python train.py --norm_place="pre" --norm_eps=1e-06 --qk_norm=false --attn_scale=0.0884 --bias="none" --init_std_qkv=0.0307 --beta1=0.95 --train_tokens=355700000 --dataset="wikipedia_en"
Each number is 500 + 40 x the weight over its row's rms, rounded and kept within 0 to 999. Layers, rows and columns count from 0. Numbers have three digits each. The size before them is the row's rms in percent of the matrix's.

# layer 8 attention output, 384x384, rms 0.131, rows 277-383, columns 96-143
103:552515530510496553496550465598579480462443526440565583476524495520466534482462507498463503453471497491475500489482461534515466469491491504511458
099:516539536594451468498524572519554467586557445495449504493450518483546498483493469478454417514512489517527439545470526488485509477461491563488488
102:535385416468539510508477479480507482457429487575470419464425529559496471447560550502427566538518528549468458504508484514457480518456514451535495
095:459498560511444516475558523515478459472559524544551562511525524533475526493483552467524579516557519505454430476502513474548495408417539539456506
088:545486500577509491556585565490492529430463559497403468474462526501516495550516420460487463474471454482515536507534511480496461505538482458537480
098:416514525478477532579469557528537489510534514577403522456532482487481467493466467494525456521392501531503562457535517480493463520534522488453536
101:471512468484480574375572426450599518565476539595545509591466477549454553514497525411455489534473564552443451513463517442500501524498551543477512
103:464490524509453472533501489477457470511448514448485462495530485454551492461532392477507501488556516511489450464519510496474545489486518477455504
094:527570528443586510562516491485515544548525539436522487366518568498492511462529479480450513546490515484479439507489433522461511481516526467499544
103:416487496554472526570455500492445491512527506561527506428461560511452527483493456536569521495550521520565507475549498472510493487551508518481471
094:462482526458483530464441458513474513480509522533471562492531502496507468501507492461545528478485475503482477545506562535479579465510519494470495
098:523495466498421488477533506455521552473423546496394476465530466460482540480560454429547545504555481470517513415464549476496541455485513528479512
092:573431522522541507546451425511457552532487436529505542610566486547462558541477470502485505464513455565504534509482532525527456479517511515533467
099:485492545551471491491487464535496551489507475499484534525566524465508566561533546506542457448539507485506466523445481510529474561499510575446439
098:517456517507509485396457528535547413500493528465454519524568491512554560504510533469494484522505495485467496496531453453420502532468490455416485
094:483513477530517498488555570425445570527497533471512521484536499475392486506509514551476537453491439513499460547428504453471506492519509526492505
098:511454493461499521481498492547487528509538473528536486486531437437514481558613435548526412548504485569561470482496476498529532484441436536494540
095:517464579483467476459409530472549551478463529470494481558528501440539546479468497492516436552468524586474520499497525465537499465507530489496511
088:506520453426485475501530473450488504486514538535536463500467548518446472518465586471558522528501502527491432556470508482436530546509423458465495
099:503529522541519525490555538490394495429530558501507487530450495523459545554471512481475506524454525442524469498487505480480490470539486485502497
104:473508416546549511487530526450513517487528528552508566468465518462593440441495495479538501566489452530501507493491517499484471516470528522477494
102:572500489503422505541509488522491468490499492559502550493539488482508471490480534503535497537495485515519455486474490458517569513467460486523518
105:444497466545509490506497513497565445447548475478464500493518482492518500468527498473488493385493481459520489514588517487450482459471451492517509
094:504574422469562516508523550517554527515527506495473421592541459523490488436469559557542436469495556434393506526479450509472490448531503473479555
100:570486533498526506498491465482487469517574515427430535459438446522470420452544484459488431557455542539507484502479467628492496475521483480498496
111:508493452473469472443539484493484491478467579562457574513422553555465541460440449514446530487556507505478510488499469547504522436501511515525552
113:548478487492452502506518437487447476547470535512508459480480526475508443484464516497508537488478502528478487509471443521481500525515496497483488
096:501535458540421506494442493546503522428536536440523449499528497554461416481475507496488497494502480502469533494479495533494495593520508452512465
112:532487429546546522453504533500553483503592493483503477574522508543471450489493495570480510520551471513545541503525495484479483509497509526486494
107:494508463541508456596449503559547607495500540524517450478501525466476492551506559409480448461489499532504491500501479474450528440488480523539488
094:537551532519484479490531506480499514520507431464524474412517398484494496560500550479549495531532499504493473464547461456533526545498507496501448
091:525515502482504536518498487487474591502402526547423504487572465466508555443518415520525526492481495490541522504467528498481516573477570467527536
091:588517543375536487527433548448468479472512482525500524454433552423460493552504545467546476492545494523503503512539466544537464530513499472561532
099:485465509496476525537505510491576456555439536562454441598485507483551418535534470485514469486452504479469557528530518477490499457532481500567510
103:550529493488530535504570495432504559417512543453464430520460473496535481505453584519515502591508463427497504496506507557454501538467489467459519
102:497502553437538510504511479522440483465540499511473560541533517483508526525506589521540495514526490475431524466504463513480472465491488460523505
132:525553511451493508485482462542463519524593509552526528493528513503473418433446523527499535494458546526468590543465430522538491527473505486509537
102:469493481567525516465457481541508481555457496407492487482487519456535528555527502533576500485426528499483510557535415476487518449466497443458492
100:487547441487532468490504442459499527486430533536532523474510498561506479442456464481526499504477507459515504492461521489503500519501495508472484
104:461518544492479545472497471502431485487536519483487456502421507439473501528519546504486453511528476499463495518527476513475509467494478531504515
093:468470525557492494500489480471524507507488436537476537461439535526464514433482475532512480441522485483424465531507473430472521488463451478517551
108:490453518458547502482493575498530507418444509509507466481500431508505492499470467542439508504453507507479513470530488463510470552475486491497511
108:520473553445499520488481499458473526532509474498535571534483531560521522569439526555550483488552504559494543540491507501522535443509538531502570
096:462459429466480494542522489493493542518450432433485518517526544471518507547529501480495551491552531553458508517521518508467518568489538516518512
098:493511516512477470507475468512460554558456502444453465464461533545492496575486545485542468503514584466497504464526508497430537535432517523463482
094:559543470512518479484540509463516487499447471519634500502580503512528483488499538495544491547486515546542505471492471507510523484529521410510505
096:511511514470525537509498503386496475500493452495524499472518463556592472509546440552526431518506516460443427516429490487512484513450506521503499
111:504560539483463536525462530508458559464467455499479481507465438533454554586492536482488549516527514469450508503504552495502518531530513481473509
107:517469507527461510580492478523459574471515496552517514498434535544520521459514500454516564447473571579513570480517512548498532500562492509536515
102:481486503506451488542519563460544447492457575504543455529445503496546507423507485501549493436535468491489546503548505504538454474465544548498560
096:501551534505483483449500520437470547496482533519483484469494442531543442484514576502416487484549518484471485456530455479458525538517449464527511
100:534510434502480466548509431605526490572462557487570481559503525474550517489502523499578450537451481545507500486475502497500516445538480534524510
086:539421543484495454473490577472554500467515475480537489488463456535523469544439445502474516491480414485508505450415554488531487502532466483567489
098:486483492531443472457514499490502533512489521472496490459463449501506538545497544528471466567434524529474521441502464474539496493525454504509472
092:485514527556482537425528545429532466495513497470500554512509492493500461525519424480476482465560570454499465489467510533437480439493511442519553
105:496526436498490539458483529516481465463485481514484489506505529516402529500579509485518495524466509504488522520476525492485495496483483516505558
112:484459476455479497509541484435556504477476500471466517531476474518482466533494513533569411474468502471492437510480481476446475506567571532502495
101:511527547538490583526460428483462513438526494517584513490555495458476532501499545506441563464469498505484432484474519481489462477520467486438572
095:482497476483427391442441490494453541430458530479550503512480511481469503489446414578512458487483531544518567425457489536481522520520583524476440
107:554506456477489545479476525471475461447467488507491476577471485446497537562462501485473509497439502536488508457491502500503474482503508605528499
101:449523417496520507467473445557460501474542419440584563490530503442501498594477520479600546510495481460534552475541521476500481478533499464450538
109:415544441449521515509418547432486447492466525455499465591504509547538550478475496438460538489471507491505547469454467515480479489515495505536544
112:468500439481524496480482530514559482488494488558455574535503483482487496538477505485442423533548438503523471509552522503459494515500497535518501
100:436452464442461531470549393554449527499507489480512500501530508516472532506498509537535481520576493494499461534453528553504469509449543459471523
096:483508512475537468502587493451492521538463426556515487535490534511502456479468462438524525503522507491425466531516519510437530551497542468436402
098:507545524420504492460610538499477471496511503514423563514573449538495471449453527423503464423550520527478487488558490517486476483450508522537467
091:548515563513513475433453555534499481547530508477524483494560502508511441457462552457454506519492464485545528491529430475474529544480459452459508
092:518514501495472459523463412480506471498491420450461517471446449529519496509458495490455518539490485486542454518480469468510481521489467507452475
097:475511518476587495463457538404515555524545440541484543494474541504540565505565473502568431490511502476550526455475445510502511565517505513557447
103:522480506510496481490483481475483462547594510471484469527530499448563585490422524486552476513439469526524519510501541492514545530486511537530528
091:521587522508531493486553468521501501473552506532524526482573385490486517464528435489511515440533540522517548479470504596474513502542521492469443
105:589475465564448484510462481553561459511514439496445481428541500515461512451533423480490512548576508516473515476491523502541535511488505494500498
101:519498510509530544464486532544493517535539507496507533456432529493491531523511501493506567501505535523538527475525505532483447531534509488470510
104:536525482393496499519519491521485460502436502519505501532501497464509481534496562468549444516504507547430532541531471482493489498549560476494504
097:469470543483432442488472540510464531508453479562488531523480542554478535480532463521514511457487459505485545449514496525520530564507482515445537
099:504509467519498522561586496570461558538542556553514453524543478487492584563518441521454552531514459471502525474511517424564535506555540535463548
096:464500516453425464565491543442473427506533492614552475535523459488479528575558523563498475426452434526562535532601450468492484506594479478465456
096:476533521539502446577530514509478522495492405536477576503556467507543500482452506489545509528506475548492479473507461507493429481483514497476489
095:604512518523495519489518479539505473500429455470483473511436492441421489506528454473469485532453516509505475541429521475567422453488472470535512
104:487520533478504530479492490513530475499529483529485435531476540458455547503459509550521494483489498466466518455523467544511473536472571524496562
105:424479530482529470488519429505510560510505455531546492528528498500515469436487523528466516519439558527489525448521553510512503508534507448508468
097:428504531531508563527471490496574493468502507534546510458523501546422470455492463487501469475476510467524483493515498510485498512494450512525496
104:434552510406469476481586514530499537522560480469503494507540472486513498512553526512482511476482504521457480485544529449439510510523508461458526
105:534480472479501502548538461570498552546438528511446494538476540545445443500469451500538483516450462494525560501475521488503506513515472503532475
098:428518512551559508539461465474558513455517448487519498500495476494517496446504457570447490497473511534491461460503506512452493520544450500493521
094:473459481444506539497460479518559503521470448496553436568506513558531527516488513454392509572538494505523491446503515466536480435482501479457512
103:609490535437469436430436492486518526463459463538438502511448562490489500521504555492418496565507478476522513497508453515493493430451516470545454
109:457538429446500537490502492557519519486505481521451464504552460523471481438512498449514578463538493508476473421528481513510503433539454493470497
089:484599549539517582535502525480469510512492487552559540447468445510498498517595503501437508525473523504465476519488486443443493461513480526484509
105:468473511499444467513454535461511515496550548451555496480552500483526559557565557538441485421501467507513539462565467470560509580522527536476481
105:532477514584473504497459479472537552553495474586496478518500506493434468493459596473491465464444505516563520485486492531508487479545489491543545
101:515439479537487552511542483555523498558465568550565475528488478543541511499504437546442497479489509500485472513523481509486518540483477498485511
101:512487506485521478539518481510455466490442516490522463540454493454497487413490507570476554494490467489499488508525467486517459497529488554529489
097:488551522486502440418526469512562487467542507480570480507522527532529519595482503473508486522500490480490505468474483473522498446550527428474490
104:550485502521471528455501534597473542536491513534467485507523430529538523571505556539378481483514512516556481483505486482497525505524496501470508
095:478458555471525437525576483498465479460497488443526522462483567489496500571509480542549524439453536497527476555489501517449544478504459529509462
110:566525519519512512460474532499558514488485507464494543524445574534475470548445547501558558518461475513542513476454486459475517455568488401509462
099:514450484472490521558404519503431509525465470484487504531494537508474476495551557490555570455519443516554507454509526510486486455484577527594477
100:546466482465480492475503518463562533449428560532506523521567462536478540449524517504514459485517483518513546476487462567465523498493420502507486
104:518502494518449566477522488473499531461468448470512445482503530454528561526494445472496440493478484462496502463515492469544559483528482537504529
091:534520468457428569505516559430518532529539486509485501523569527482467480493526489539560455524550505514469478451492466421501520482513490442492526
083:555494536500483547477519485492471576548454561464461509468507531548527528485573511475437518497529522474459474509513460437481434548573507469528510
107:491488526505517420504535502535438493563521571523480461538518505489503496564434464520508549513508477507508494414474467546485496508514523495488508
096:486515451491514577511445470395514525487447537498444552549476496525489510487458519470511563472552512558510509581502497469506520504501501528472510
096:505522517494436524558441496531475474483563467459470478513453488414499450526530457459570466521509495528491502524546491485508491522481493463438532
096:435479542471480472499493546499510460485530511518563566542389524557537538531469557486453483456492463473535511463520487497496561491506506491522475
097:522493451476490515485509451486435505523534469556502551494487503496456520474518488581513457519508532485446488508494424517517483513511498496469452